Weights of a small transformer language model.
Size: width 256, vocabulary 3132.
Architecture: RMSNorm before each block, rotary positions, no biases in attention or MLP, untied embeddings.
Training: a variant of Adam for these matrices, 397M tokens, 6052 steps.
Each number is 500 + 40 x the weight over its row's rms, rounded and kept within 0 to 999. Layers, rows and columns count from 0. Numbers have three digits each. The size before them is the row's rms in percent of the matrix's.

# layer 5 attention query, 256x256, rms 0.028, rows 79-127, columns 128-255
107:563515522460558546503511469524495486477561450510479469481527529515492509387532489547493542495469538517470542519518427491522573576428431496539505447556529501488500479462570423481455550490556487473525414493552532481513517504497561455531540530513500490580490503477556525576435485469454520482507468462465440507453558536498440507515446481586546494479493462440499517443536491516517547492496
088:511414539572514563551601458529501504516509483581527496540521523427474538509496528567497432538466533463493449485519570497476540529539466475508487479533534503519536573431532610492553541452525487481522512497516538521525487447518488512549519388446489588556455492572475487423509494480566455479477540537450469523557520486474524537516573467562456469512444407497472539520442505512513467507504
108:480513496525446482535565483487436532529521502508502548558436496418529485585452481490473455580451543536555432480485531534434502441485565507461507602533476520478454534509482507504593546512479527501473575527447463525493512512491416495506538475512500461516531494543454479458554531458567435518472539456535492469558467510499513487504504547437538520477431536587410558591458522501464484514463
095:428438497576463524551503517507544487507464550519539441477584468494591516476504516500580484552502382519447491525476492482535487503489520454537549454520488549543548498503456602485429498485487515429531470531533512485516467475536512520502481457384553566510477494466492470501487532498510503443449506524460563448497523497473534552466522536460490536529544548398604500561458499477525494519580
113:527493538546473558372526473475467513534498529464548451433480536479478448540419503489518509541557465513402436475512519477508447485550502513430512473412510474444514498499489602425530593521507439592422460457509532588558449474503540540540516441472451464498503486497445479554502484562457535502502513530473469529589476450507514483500522446464421468472539513567477456517485530477490509451548
103:492597442487498468434485467497480446496569500443490518488479500479467476518504514515502483448525462490396458491443468484509508442459526572456501577427419523442457534564490514521496486492509449552528552420472498546587532501417499501493451463562486431520512475519499545480596518489461548570519467472519481489422507485434496474536523428416541528509537501543487494446532457539472489444495
102:459536524466450523527485540497517592502469485480518600501518508479514523446589486513440481492436554492503558541504491510489519574504546495475477477564507547514478536528481405556516454479543528438534592538516455502507495532579507481424523512505480473467469463511525510504470502478494474442535525478479490545462448572511447469498501495467584540511487472497484547551472554525532515568513
094:550520461478452435454476541466524504531551508438395552464446495511484520479470494455459508431542517493478435482442456533461506548529484536472515507519548488533489431573537454486521502537514541581494577454522429550488502489490435490543466555535420388419538474504520507570533483525553504515522534487508472458452524508487431405493428489448514485594476478568552460510551511502479530581500
108:488422444506513490419466518442567467507393619450448458492470544524534422510448470472555532442531491481524466512455504500487484409560474455503476511400512488505473464486494512432482514563461453547484456533475540478488516495460514513493525482529541518493526494535536562480493500477482546572496514499509523443572427483467563470518460476414431478443544527490458397433530445480498499474542
098:438555457458515430468534507509525452475569411465516561495514514448426483443556538516476548478499529503477485471509423476519602477457552499501522483460454494476471444533537379519569436488531457509447486480507481496452531546464511508508480580534497468486530527489507527533506434470442493512521461439554511490398553560531423498504471476497486543531516541466556549527560481544549540511526
105:450469516554510516493491527523503465504500546549533411445533518490540503515463451509551502533507499410523501515567562451526486424524539441434495549476394466511480500478575542517502513427544464499541504577513523451502505459514430590610521442531509532519471490549512488500470491482556540406517472551423555418497580486465600534480496536544513516461458431529495540513482511518513425517518
106:512477588520508499498558521452454447458522612532489461563551512527463504549491549531525489394465543492475511532507502386451486526525518508447500515504577472585527527445491568490502489500489547518471499503427495516526560472477579494443502456549473546497528499491493584544532488463464466541519521494516436562542463432533551502518501438473472486538468566505526451484545483525427545499477
101:575509507492534486476519434479551435472442510462479462501532512526479466497554507535532545389497462507483534496453452510481473497546447478472492434466576451476512449546537491534515468573512520480445490417512489548454541534456576526502460539573481520484562505475596520546539499513473552552469511492509467506466498479515528532566518436481448466458529531494524380419498448514448513535430
103:484452474497506457499470459491494534480384551539456470557466508523528465540503535509566514459494479535526508551451549453484514433470534479544479499452557439537486449485448507500427461528439486440448506448447560474468465493482510487411468545482542562508544493455517514506474525481414526545481506552527556471513468475508532506482539576443419516459487577391516475501523536469473471504558
112:454473517550494487503507455482478505471452605577404495572465495536533445531433527494484546428496546463585464539438491536470493455514486523484537505506500525550491523516512555580451485481410462497501492540432500436493507486508533465472490451548546517549502483538547551492512429388494484530524481481464537486552504529506524508476456487458509599526437495499472487517556523521462517540492
115:415496485466487525516545528534507445519512443503571546483468525478548521505525447473517440583482463515454469467564570448562524499514502472467535513468457490488558546480493485470541517494515526508487447479519455514545444471546457521492523494456453462451512520533437412509431589595518470419515549517466567535530539501540462502460559495582519456459551465483500535512444511521532494400512
111:504575515458496532567519525534480526531551441487568588524477456493458534469531448515468440530487523487496515539510494516533492516463527505535540555510513531469523591585486510573519505418518504412476504462496510487499541522517472456468585591496504459521478544480474436516442529550537492506542487489494511558448471587507453559535523518609557483475441453535520555487445495535523524421560
121:538519461524486522453455426498478460427494551494477447501502561506515466500419482554478545448528500499522515526399414515496469486474484538509464466421497481542516446492573544463489492564445450528495439438474483433511519568463570499513439534482466534556510528479594600513508460463452547481449452451532442441525465446533483513505460512415429468526511480502493466474584489460533542476502
113:455518522443467487548488478473467468497451498501525513541453482584506487487522578496520488487513542560536518515486469525501454518482477524520519536532475474445511538539520513528476417609485569475507549526427441478537530481439474546403428543581537450567517510538545523468543497554382467537515489469475538490509528531469554504506486518500509432474412533487565498507477478519534492462458
121:463510549555512530502500451485494483480460533519585457505640521543454504487554473586529510466431484526446537544474489461484580469473514479483562483448471478567509470430511489535520486465552491439476464438461482482463505489558516524477482445450548549526472483410513475579434498534483503536440482512493499470436534450446511520578554479470425498476508518424513482460497524487495485511475
122:472404509506531522466553485440523439432491579519499433529535585557487478518507502456475560522543492491475489544571457470502500538550463461499481476410452441482543485437549546437461527542467452515505401578445469479540533467505529547498480468463503510507484504501493539535505508438452502517518478577534443507565497426499437463441504537474499452537576503483460500447556513469465511454458
108:429515446491501422523475537465536491586433540484497527528456487533452502479522506433547524466543544558489411500546520512470545482517438494463534490453541449515430470514513468498416513487496575479448514503466417499479517466559511470403566465564571472495529456424382495540477511523465437605518490546486525532522528553468499555500522444483574477523542557491502532478489485501512560523536
112:490447516531513524561484483477527556510426531528471464508483488544499546520525505464547566505527477491587457482500518503553491469569467441476472453527561482564481436555421465597472496510501574460486537575466436463547478477528544567378561455524499494461578447450518462518450486481569523458554470545463506479450420494492588514471433505444531498502437536540448474537519495480476504575469
119:471457499460502525433470480527461485433519529537537450520550482468509399509529553489468478518443454486471434445495490442575492485517558561458471481490447493479493456455464471501455530531501465557499472415508527533551437497514515561527508461512535497443540502558450437465484525487450534426482459493461564452531521461534442523448498500508485437420501543489498489522512472524497504459523
134:465454507533483511495462549481518496449522504511475510551470502476565525446451471462465500502555504459498510522553524485540498473488472480525466455440449515404487565423486526422520551463491494523494504553495493569546470480501512521556503467469462455491492586549478527466417515443475507512509457500469481499590494486495424416494432486468537519498504467554507521494547473468531456412564
130:560443512487449517460554570531633448529512544461486473483565500506478519492457503499514459475533550456484510473485531465555538631501479480536506538505557505533464457457461428504535534496503596546474509472521475562487499483528522508528524534506438493528551494469500486564539524537492521544558445462491474451482530466444568502532447478503500530514446548542538459459491466552577502499478
126:515498512480482561476524538511566420500537576499464487520453555495504466537504437490582484455543542460513420515479440522567562537559498495502515521526493457516455448542520525528477505501578501484521530526519462569547485419525567526518549502545472428505572503556480528487570492507616531386557525514417474483453533551573477559475474543513490483510494509549552472534527480544492509595480
112:514555462455548499510495497574437543582539410477529552517530418545540500467549565523471535489504522527503478484500483510563571466433410520550500487477518589506521504477514463476486483469463483499492461485471567440490530552501495426427458499453527497457560529404536471493532518443456549525487449498496504496510521521463464532438483487506496462492553531420483528485488444474531455433543
104:429528481549477475511505468502484512531501524518482466472495546530511536473456489456488539570518546531513499518534552588520546507512518457571533487518520544485537444452481465446490470562491541458435492554518452534477482486517508479483494555494442428506521523431461555512496493466519480536474539524564512492517519533527459508442470525429488531546545532527504501565507507412551507548478
126:539511451573526513550473518450587521465447547529473516485486542501463493476524477480525470447473437478516529466525486551397543514518489503577475408552486426499482510507465481524518509478527484421532489601494401498492473484505505509466510444582468506514442476436456483459497543436515498522551478531526493530495481540501471481542457503478566525546481497462510525461541499457538524544419
123:553466585531557491522473525458489527490500517461489534480509473570518519473477499513445522547492466487506496471533480485579470487581514532533415513550493524495549478462475507524493469511497469459508501469538490478503471453581511519487470553474532576427481449462535486550473477485553484462498454531528431481516444453473585468553439532588512489530458442503555522403460480466516512630451
124:440514452539460471509484463544493437475548553565557467523499505410461481512460461523460527445499530516544462491417447564443539508482506463480511494501501497514415513468504568479510541488537476468460479504427540437426512518479508484488558409551473444565470489506483539512488518475510494553389468520515541479495503459518473513489561520449505441478563549558518464608503530471495542505531
117:525473531445466482512485556465530488580514444440474546385513490483524533416503510507529462485526511501460400473546502513551458563519498503551528501453491479492512461495512482459481492477503495579541531483615557550525536444538491546533529561474467476506521491559545496484496488533468546485598495512435490521503545551437563512578523434488546467494472504502549411489479420556582433550519
115:524527512472512421492552538547413478558478536496518496460573465507475500501515509440472538487468461584463446498498496530518531518503540461544459481453552553528485460460470449521471544474494461488499562452519523471437552512498523493472512476513536486462524431453512451513485536467573530578566432541514510410470479504481566577433450506560494564470513540491511498450471513507464506469547
127:565511531482489517590449501467469542558496471400537519490489517513515567474501466507542487528444519497464504533493444500552488465476486488529514561521476476520518550590540505477466462452507498440519580413562531522546547451575420478451494551460548488514473473488517499500458468585570477508461522497510514555443534500520502551602531489546496514535465482456528503513484473494507436512537
114:541491521386486490503557480493475516534492512485451470456521458587520545573490459500539512537578486506490493468505440477514495555491409512507477510468525474515500469523541548549442506486523547567530444433563543473501566508491494548445439467474530510532535503492588516554580462528546554499514445484530426425437558526529560536492467495523484481532500474392540479473488522492476490482468
117:528525456585542454571519526554556514520500512533416503540500489524494550516456451473507571545529487500602508520450478556433547496494426504504515441561531470527482485590454496529444470501552530404483509544527451491494466499488525451419502517541522458538474485452538534525458418489558467522465498485527474472455492540497484514519429549487518514538524534476505545524517486457481529562464
113:490535514488515471609523526504422553596516467474538524547590508513460537502552497515475522516462515566445531470485429515537504502471527490499551454545498540535568507628511472505419491438499457394524501488521601525526564459530424474453480520483505528405513495478525500499479535477550469502495491531504474532488541555452404504499516497524521489504542537455540498545434452497411484551521
107:453531505455535525445479497515439516504514491442582442406446597452500490552519494523527509504589482468431502484529515475541498537532559440524480540370509461428549464496509501536525550475550496496498474451563572557523521465481507539519470540434504498509546516487476501516543475522546581501506479585524438476410520528465515506488552446546483475454539459490577478463434539499529511571517
119:513480468489453464497564493547502534498565497484491490438475551408436546547483500418493505593440458482496461406497469517518483506557533544516526439517537491484489456567469451512506514444529486518490451506545555548440474432485496479491501466535459422429526511463457435478506546512550506449511501494524531523429465539547454496416496541539520435529539510537483432554469530581517495561505
118:488552553437468564510526526500447536512506477480558539520587484485564509473560594533441521516437502548482428496515519460533481453494499408497525549524476555490500536445500491554515497527482455482540447474488561490527580511573458508513497455466562558487534537533522479434456532488422466521574476528474521479478531522448508553511523411524534561514491524450520539429502451485443521427547
119:497546412507532488564494488508447612524468436500519500528488477510520461461490559537586501480558467482484581519517530505454496447442534480554479455518476546447526486583496474495487452480464406418508524470461495508503458510550435505452498562472581650507418469468489473535527490516481527498444480456539513453450523520516520519564494454558458561439444550448542524477495470434490505499548
109:505546454466473444460455490573472465499541512497528457464505549456486544491470475436591545459501512432507499473488489468500460541485519512520493454477593480553566428466481528469481480490424480581485485490511556447470485579513554496415515555432489489479500536448553474490445534513467585437445524485477495561513440542523527493448490485553494427414561528493455430500494534511528449471527
132:517535467521515530465516513490385569503499508498446549496465531525525507535435474498468492483367442469491494535517546466496489531578566446428491492465509565542426461490537559530537538495513483479601545476505469510451500491496502593464509443448526443505470448481466466479576522518533472446502522501462523446444420538527536528508522507453475522520497512485429493526498515475489511461472
136:517540520522506479533526529468496496442520488403476531504501487550497477502460466509451529493455465436563504517578485524557529533511501509491476480492407560504527478554517552526539424466565451425552543462529397522514508434545483557464494500481487486461514459504517492482576507491497496557540488461560550487489459601456492500544492563535480548602461547515526509367506396547545567480460
127:498515542498504528533495528518556517548555404470506527447514529467513547447491494552504476521561529577442591499510527506462586554419453468439490544525479471502496522493539505415536465465545469543497517520493567522531484523445415464585429448441414571496478527483494517510462534536473520536493467500527449510566585456496474467544551456451506478551563560527481562543460550428473480502548
124:484490537505475508497517436449464511512542485544420509485475536522488459470474486462532459559497532509489576474509496445472484435454530507570498531478561472462549475501500434440533568488505485570519552465545574565515425492465556448495541488476467498569495429559448527526416505502502570487529563493479500524499515480499512485513506512435527474462424503509404445571493577564497407490522
110:534509509452476516469469430521440553499537406448525544523402483522510478540465502543454485450480501463528563474474432539536568482400465518550495515485464475463512583499514567485521508484497474572540452512502480446495566539394461508513469440517479408495495543501563522477558515506494565470494446496519527517558535508586429459522492529491474539533547496433502510536513508474547507428510
108:459467533537537543524593464506485503557437547575508509503520473506484479575575492463493508494496497556513448551507531506433523570486503447463501540531534472534466494431452520508533568547547536499419468538388498451438523535480528471457520419533598513515525522473531513490507460435539459516481422515544517484465449474472535484491445578437479474552483545464485500500493543472458496488426
# layer 5 attention key, 256x256, rms 0.0275, rows 79-127, columns 128-255
095:531472477440452467466499478521505521485519459485461571460469496485442547492430515491505517561541579479417431457496526520528509426587560448477459472488497460490449480489485513578544497513439524490493417436488460509427516496466474474460480560538445427455503530501530514438500500517437523513527559452535495589425464589487445446509495505505437470478561474566486511474517524593541595438512
095:479513495529507492523468465548529577513470438539495441526571580575521529447524471425524478539523412497549495535487498460470495476440483506540560504538461518470553520568551464512412490423428444506542530475471609470501493528575423533473464491483488437478511501440485452490535532485535446496478455552479536451482465466492496553566542517459558494558494482493491495534497519444507458484561
126:462486515491507486529483500526504470566503544518550426537551491481542434510577536560496492525542456518477572516499507510461542536430420537524553488529496522545568475472485495437454487525489471528499534427550543455498479518554524570535481463505554540494486428492541473525494465446546498453427494580448470495519511359451509523495510495481508517534444492446532502485522528516516406493495
073:495498570498494437548491547528527603500475446576504566502518513471555522550501465481491482460475470481500488462490524510530459515532512463479452531560517480461514548524491529516459480457561464456462476557545552481560504432483466485496541497489513591443449483524455428466436581486531434491492503504603502488582441512495481579520529493596523497547511486532473570524465415522453454499537
096:441482477480462480520444506489500542488479439512494512550524539483506537546421555523515505449508454495535534496424513494477474489547463450465456531485457467553511549538541492533494472496448510449506449597374476487555527528542539484450512511531470461534528549486546571439514481445504499492528458451540486547504477542546429512474447460479500511569559519510466469506592507455516533481492
088:511490513475500491418461468513505459493544462467498435497511514534528481533452474547470565496562531468486459483538468431527495510570478473541515558478467447549443442447484517481518516587426560495531423547547521524459482509524479504533522592520495498527517480454565568509509457532505583502511508516544499548513576572461481532417502432474467523479565484517538467524514459431498529580400
117:458490509558556520510523471519408473563487540484523455487527460522519487473573511535490486519514459556484533520513493483446521592457463550486492473476545509452481468474486478462492541459544459504548533498525552486461520505452518563470444391488505559497482529480495450560480471497542542509432472571468515426546536458486569486513510496509510471444486513424527515530439452461461411528532
073:525482453534550552483517455510561473515523605477438495523477495461513444533551511497553521488548533457466495484481506541473419515538455497443494461465505561505423424492441554437467530524459488486507457486513398569436508512453547478496540540546504447431511538477519482558506532512485493521531516519476484478529516475521464522458401623501456469498503476514537474499501574569513549627449
119:534511504513494507445506512432484518483568503445397523490429546492453546512455481466504562529539507446527489488513540532466442482530529545501510482515452474508507546529495503517503477493516505478506502503497404549502481471441524474515468547467516432518502529479512543478548468473488548516525474429485450462458546508464488479487407518483471496505498463532477495500563529537516574534477
078:527490402510420546495479437475494445504437590432468484453521443491471466487569496539455486486507569489493488504545473580498467519496514515542498494492502498560434509485473414489485552527514497487497534475558409491449504502443420493491489489516494417531525475446502418513455491519451466552485451550515501483470522485494584558525476377452431537467529508453532465514472493496552490506414
088:518514611470402533499465548497445495534561439503511517431500546575508603506519466470530519499472512573522487492519447450506468492497559533514534569595532479580541563508498545502451412485498512540498522493486576493518545522489435426516499553501590549530468424476463516506472510605558520465556539408427495489489488502466537490539584519524522498514441470486536511494505485524458483562545
099:465561481443509436427514496461453493515522510407509509512460498462459481476432487536496469520511513521498476527512472470520518538530474496495386529490493490507495467442551478436572544559508501567505476529463476529468486520465493513535508536541514444497528462561525515546512469408473548511603507460442445521479511461503465446474399524499535448536547495540440539449567500525478551474419
081:547505410510505525509480443495489478464527617524425521514509475517501457487498550494487492488506547482492447541537452559508501455460530459536467425481531531558472451482427431485551510544469471452458520475502464493451461486481493474470489446606475415498481495476564498492517465433555474488486515488499501527453490539522485485482432442504416599549538507543495414550538481522546524515431
113:538496446528523518439521498437480492450483546454506519479510468423490494515431479484484494458506517488573474522482455486518498437545529539505507543499477474501448467498498478519578520553487493491468411507481403504416506542465539469509458581504443475567522561428528558516526547408403545544458453466575475526453474517468459505507462466459447446448545526548448451424584533506557563604544
111:576552517523478462517506446504474461467552497460447554534504493534456495536472506457460494503530592508531504513456414555482477417519532544571562477479505504523480525564527510539527515507503556449472456484444412490451512556485486462466487594579544460522515527505603541508500521500485502491567498440465477519456510469486460478482464554527536464499491456571467498447542496548530588536478
093:512482507500507534499533499501494564513452380533538475473499543489583546490469487491502485581543409543479505485433512396499479433519467541412537468512514519422469552606479575490494469487479499530532523561459596513601480525523448489496516523460543554480517532501471497455486482527493513496457501480527548458560457498496506502493581519465570431489451499485502550535461529515446519538552
128:462483560491540546593532486551446567541478460494574503495512513536511508478537474501451459494483419548507542519515481482542524552479472499485530555544507503484496560543463511542519497435500505421528526485531594496519515471557457518455540459535492577497524471485442446524521541536547478524499491547529520529498418507514516513474592506541544504552461506502518570500400486455467489531539
086:476504440517491525479505499445512490493522610503471538453471447461414489541529482555461521437403569443542469499548520578531498470459478442528483473519487483518517485419511385464585534520505472479442444437477379504443502487477521502514526456521425434480512481487559458496477538551494500529525513488503514516487506484533516510558420484517415590540552502544508435488544480505501434504473
126:535509485503424415449522502495526458572434438505505513489474448493561452455506500480456522487570550562512528522470501462428481482495434533555519558444502530507502488495553509549504489582486534544492481487521489462476542552470540552548475594473557549593530511506569515503500496543428541515514477479505446583448526451460532456526504472528554459502530482450451532414547458536514505469475
123:503532406522494549443496492496423517538478481481631417466482521468524493536535479554520500455526498495489492479478501393546545485515465508480480565426545550542532461492486420481569478504498490496493389413506488520463537460493484486506471432491431510554504481470513524520456512493477514494457521520503530494521530534454503535472578456449456474448573537466580470436478487526504483491481
102:484531459544440528549535470411509467524447502469500527510462460437512586510492494502461521495482565515458446493617534439503482512486503478501472503424485533535549502422491499409517497441541470436517509558494425559524465513550456519496596487504487407418470480500518531499498498475486510450501489476478484541528512555541450450458463505490495514483497494528495452586548467502530452437488
109:487472497481482512583554521433523486581420582425551544522503544512467471429436523498416522441560524490424442515453495497548460583534511489480516482525447503543458470494491554473423511516488479466504571519473473517438494496511518511469523471560538512519488513487436462527524502422463483518564484531479483455501498500519508531465515467498511501575581511464596538557534497469453523485457
113:479398443563503496546499545520490555518537457489464521412502540522489507478435555459576480438471508462496518439465528600526444531567525496443506505452452507585554473484540506517478467495515527492481528464517464453493498473522529524454451502584514449452519475420542473521550519481500490460525558523523478490471477546489495533466486543529467512569461526512514487519568506514512456648484
116:492538484490488484491476500508507434500485503558498453481506490442514473508498549544504509514515470530437424484481575438471496464489505468527443470468467514444489472496524507437455540535455421552506480437509492516589497499560525503522472457453503533512475531588423451488481527547468516488431578444523470436501499551475502453540546473461446471480468494480549488478572521505497539454529
130:495462549510514444510437537517534522441476452536422517540476526508566466479495494467460503566489502495539528515499513512441515519557528525492475484454469469452508496491483481454485496440587527453529509555477492552569513525482456495488550497510514520513467559497453591495497498465495501483472524496506484550573445503560494486541448540438589464482437463554506520549498471473540548444543
124:449506505434542481490499561510579495537509501470558501474510510518477512469465524567538463468534478407501522488447516528530462615509496494474496517456525518499513492461585539489434492572546563609520487467519418505507548520490502491561476539539491492446555410532475512517499513439419464516605490484480504466469524441494572476529489526498485483538503509464569543420525555553476466443512
119:513563513469492519535610501542508479561542522530487531498487553496488517469509515508504568463525477446459464487435508531458454527510517522487562461509458503424495512515566489499499520538558521474503599487503468528549486558510446474499532475530565470478539460554459466545497459434545492505556524491406467439411506492542467515479473601555499450504424466475532479539586562557449508572468
121:497515439522466504490408506470540502518470528500529461454473451485472527457509555561519427476453510551476469522545557544479525496429428449534435495531515511500414505475479464543502508541491511479479479484490530450478520465571517530514467482515483482493483573477587508538499498529443535517462484488488523522429551525502519495473498470507395583531580526490431495463421518473500479421441
098:447440532548433494549536527453501480443494599505516512466535496490523422480477515518508523475451479472508526447526475526535502571573486489464554470478440552448448483465489512517507474447568527451508528562499472480464502507564502512529546559486489452463561504503457522499498500416452458546473469547536497521498483540547523519495498506523497561523511537496516479605546539485504471617511
132:473502521512583470545502518565510549548511486531490552483531541515524507490488507424508491532545519421527517470493485584497539490520538507528496474505478549495518457509453500465521510481576472440489515640523457550443532517453473504461516440586531491561480524454531472518516494404514493468540539480505502499526418547499468516460494523512569425525499511517574586483464500440533520517450
121:474495475556501534592504526520473587501528424522474450477465453533481580517505529486583506459482493502523465462546532592547521551584454441542430415555493509534548442481522496493501459531488471487558434441508474487460541449535544488485479537450482480455482529463588583519557505521499488490428514475490490537560493553507492557498487543584452451602557471457562497424473505537532471651442
125:494554529503464537508552553413481458524529594562608505456498512460478420503552492564489524423475469445543494476455424425480542534446556494474598523544504446476452562508523533511560534482562462487452482545458507486529482491498502471524463404534504476556509428540416514475447588470513462501508511529474536502460508496562513476477444546481519528511522482506561458556578511480485534508536
118:518394553461526437505434525525528463557473501491438510489516543528455554471472521502478514472547505524468483519443523538488480530554437519555527451479502462469515445486538491499422435524410474532545516538528561494583539499444467477533460504472550588504487467536538570529477446482443466522546491508443498453508518440447524531548479506507470448489457502432547474437570486523480413449496
107:486500512470502561465535534457435475508427569481551503416527541548467519493476509570464515383420439496429461454548489491576461583543519415498421498516495513558478440486500528471500461543483520459456547431546506507456504440571529513527495496511457497469549473520438532541566542482471491533557515505499495433432515540489567498477518482526355550503558590438593476438491530511507560524481
112:588537458510521524551502481600496514536505505402499468615488458531487535485487480521494558442550487507509501559448474536471543476494438524537504527499537487518498493562493469587530492466429459447544457456471533436487598479476503480430451495476538573563449537448562621516460433507540453552441463508499524516544480461491474576495498558486517486479492487457481530411475491505483501506487
108:545515507472462531470556456478531502531506466487470545468443424500431551512478453563528504442475530506403505469537558516517481559507459464509460502508515476583542495438528526520539521455462614521489515446507478504427544437466506487543505467493485493472499484470544470512529479582524465450523493545481464509434575521525507513549493534504412544531487533490497404484415521569532423482434
109:501531462556501509557530531531533578528563555506474532522479468511444488510515494466500488451439458422552498454478492635506481521521510490507500494575501490509458501532429492512543510488542562404470518533494409475418519480500486448434494468532516438472535485439489435520521485470597448542495480527499516527470510561525475538462443543499507574614508495478509489517411566468495489602432
104:535522483543512446528440489570415521592471568476469441536539541536538484485545580504528559537551477575519482442494469512425567528447443509515447501540508531487432460554490505560469470482449434467488451490467560479528522522570538492452435423459489588509451519472541595541473423494551498544485483516497489532500473586519490498502530507500470492567528560471483504475510473516464572521491
103:487464606486520523505533557478358503546517434495552481413475500460515553481484454534539506458558521501461485519517511448490464516496513497478481498466444482505545477408523486511502501496460504450527521514463523523514552516492519511545465505410498560530533497461495548530461452480442508532414466497533405449485560570503487503528479482476397460460511537440511446457544553574494479527436
115:444489543494528539494568494510468462536520589546488479461547601500448524496452555505549538557497431486485492448460460484413460429498510510430546480564480479420479471596507528513451468459490455538499501577482533480552518477551503535510475480542571521472518484570468527502505473449460448513457492475515486389408515491501483465467462585507485456558435526420541450526563545511458559550471
116:572486490520467472447426520540458516423477518515546428563495486539584488477514532489497507532503535536486411465539521402498536508484479485533479509413451577515491480511485503573502515577463505517500509490542603493560514483517515511456518491512491553482462530497501560442495507528454512470535499547514539529486495450484495504437583421492506529443554531470519590401473426416509502394469
113:555465456523568454546466517453492542509453417532504483550525505545516456482492483531530469494504499487511525443501527555478541419527516500537503499463516498504462516532456459532507446461492486423493477478490497545440549496537454477438457516416473508583460564408482499500446518475486510542503449480599509509524515600517564522565559336469417543478540577462529550467422529480577482555521
106:476425505487517520488494513409450521499447541525496501409508500487407591464496448549478456458467467495497471510523567445502448522514510428493510525535561398443528458525537496469528508509473466521503476546438493504525481483532493536518487460493489560482533506487466461537508527508378513526481472464533506432477454494559533452573458476493398513419504536474518426505558503525437402527502
128:489531452475545545424555496491424500424536503502474551484526579447499471522427394515495528467434463499529473507546511458572487483566558416434565539432489489498499487502503495544531447434500505502485509429589456492453456458495519472520466510463489477480491475506433484471541485496527466520457487526459534410487474523448475587529506483464467471469469540463515507492504476511480491514522
131:504547499487530465482489511525496522497510469536475470559503590509515470549476499476446554471474496528578472528505498507527558515495428503492534473454433602483480469486476559506473395492549508404527454472511450495520496514516524470491470564493506506507526521484518494470527466486599457513513429398464504475521416552448503555517509571568523519605460506518556548412428484462541517481446
117:507490534454456473463415497521513504478485424507465485535506506517530569524578530549556481503518500554540574499514503495425522549458468542484433533542512445555506552524508498499480412505554512526514472536505541548471488526413448489563463468453490508515424489427521579503522446491548532481534460558444538529499564496522460427484493466487525447521550512483475535537494531503501525442577
124:509439438467467512489516470548539455501577484460375476493548480474475482515443524452493440519534420484485562543504536549512503523557505488473478447454513441443512461469540424489520484475418544529530555513502532517445483514425565556457531497504476487555538503551400499508532527526489619535512531452492484471504534468445493413532497549463511439448448546463439442588550551514501445514544
105:496513536498478429391431414557481485475505395532472554531464503487450493525475510558480441449525561512558553509528526538432563438434483488541500512460509537482504557495450522537498525468524466471471487504471519479522504507432470511549557504524555507539452500443629516492451520568604537503425442522512529571526499525534481475540508584467499486466477455566374496470429458507550520418535
103:480590444507432531446524493481463476516453502525526497415471470451523524455520442512559495497417481448547494472503479433517472538565508507521494543488506445560536474410533545466543509481534540538454511499565462510414495498484524530512480486558499413411513490509533428483596568486475491447512517559443511532462529497471474494416568518507529544546513519482467464513447530522543496495470
# layer 5 attention value, 256x256, rms 0.0221, rows 0-5, columns 128-255
104:495503545446594491515430559453583482485562520530500541515512495423464477428471557473472494524536527537502455494480519524468517518520533508485458470446437465468441473512481472462558461473426530505543572552469507482410561517484470521481543528497437567467523472522497461444509435493504491457585476533473519566556471482523536474515512509531473549499480563512570514457508464461463457457468
106:427468489506534500530558550540533494540501540472473485523558549440506475467520450497515519478462466523542548494450514447493527559428521438455565489535437459506503502545488493618511447479446471552497449521486482471455529575522480563490522558456472529578473538455510472480498601494485522382404469572473496482545436518516456512462477540518499484413510486528447451508484506456568472533498
105:561537477439582549517461557502537498480460518562460466483503420517432525490487554469480509493570546498476445581562483496486589505449446428455517476472399497419467518464525492544515393520484495539548479464497536417511514559520509471558430549527550549518547488518487480504472487523429451526539421528463561461444480456486498506504467469505525506441465471496508560455500547535476510492515
105:508445465515568499464516503481480488518493503483505551502494459490513504560447530486562446545582501472469482554529495507544517488523490503466521477502565524472433550453448483473502474494492553466543489510480547544508552411502466515387447440488481509478464546488507488610451546552497508450486456494387553474520518476539527517529451520485527462466517525520500557512494473487451510469450
102:542505481459521483486455484488460499530374543413528411485437514471534576546507569470469472454452491471461527510425510540496529548511575563505507509548461455454532507532529500454437528554521451423435473405467495499577478493581472514465439521544563483452522534524491550498568490511526549498488450491486463454558415500499524596577438533581462516557534519416492555503473512489577516501450
106:470490421515514475540504509488452554474454504437522485471480503512548523480448506533572497433461482452478455506454481494433490481515480506461479528487493449515516522541506512433487486495544467454472597561460535495561595565562461521436568518613565506520491515510479542502542481479527635511587553531439444469533507523481443557485433496525476501530464488534474498468475534516461498493455
# layer 5 attention output (transposed), 256x256, rms 0.0421, rows 0-4, columns 128-255
108:515491552530521489468535483508506526537435529509476477467524539506435461544458504426539542508486435525482511456563470429573504475479517514454497542540479506448490531506555552497626545449547419519484515426477511577527478517535420472573530414494534410509518473520506498559525502484548539470425542488467535457512521417465545489496535582478538494490500487529506537578570477534490453531376
102:547444428562495496473472514466547507447488520554544467442467475553517463507489506491501457444492480550429490493627485461490490522502450469465531491414488586527488482483531506464469466527542511495513489519465568516488475542561469483528462528503557454471514445470447524545540437390512406508481493490515503477505466493480467481533529492471499545525470502537494497535527490471519448516516
100:465474447528539462460564484534545499525474510532485519570516492498517504545471476405494541563441507496516499547528531489452512404446507526483557488468510456460482492461537563480490473432569509524514515480554480478464506530512551545467473454500480368502535453399453522485422461508504531533441415573560493493478516522524576469432485580433527524522458485520432543505498539507511510449507
104:566466452517445513447600466570546457456486498530489610488478442495544483482498468499455491466529505511505481500439570448527547526481505500490519521450463565504448484498524569455494458482493545556464539521456476484504507455536493556469480521467465566528538510448555460528494524519557569497462435536585480494474458520547537526506475534507450477487492507542438516485462602472523493444478
103:462455527560469599442508379519630460484554467519525496479533549475589506479499468473480491500545509477521555487524482507471490516520553498471474454482526441451500534501507590553562533485440520579559450580514515462456457506461560511546580482489440512552475497421500518505491497533449516482527519502579471514489494484506488428448520520487515509495531501535446522560513524479507523516498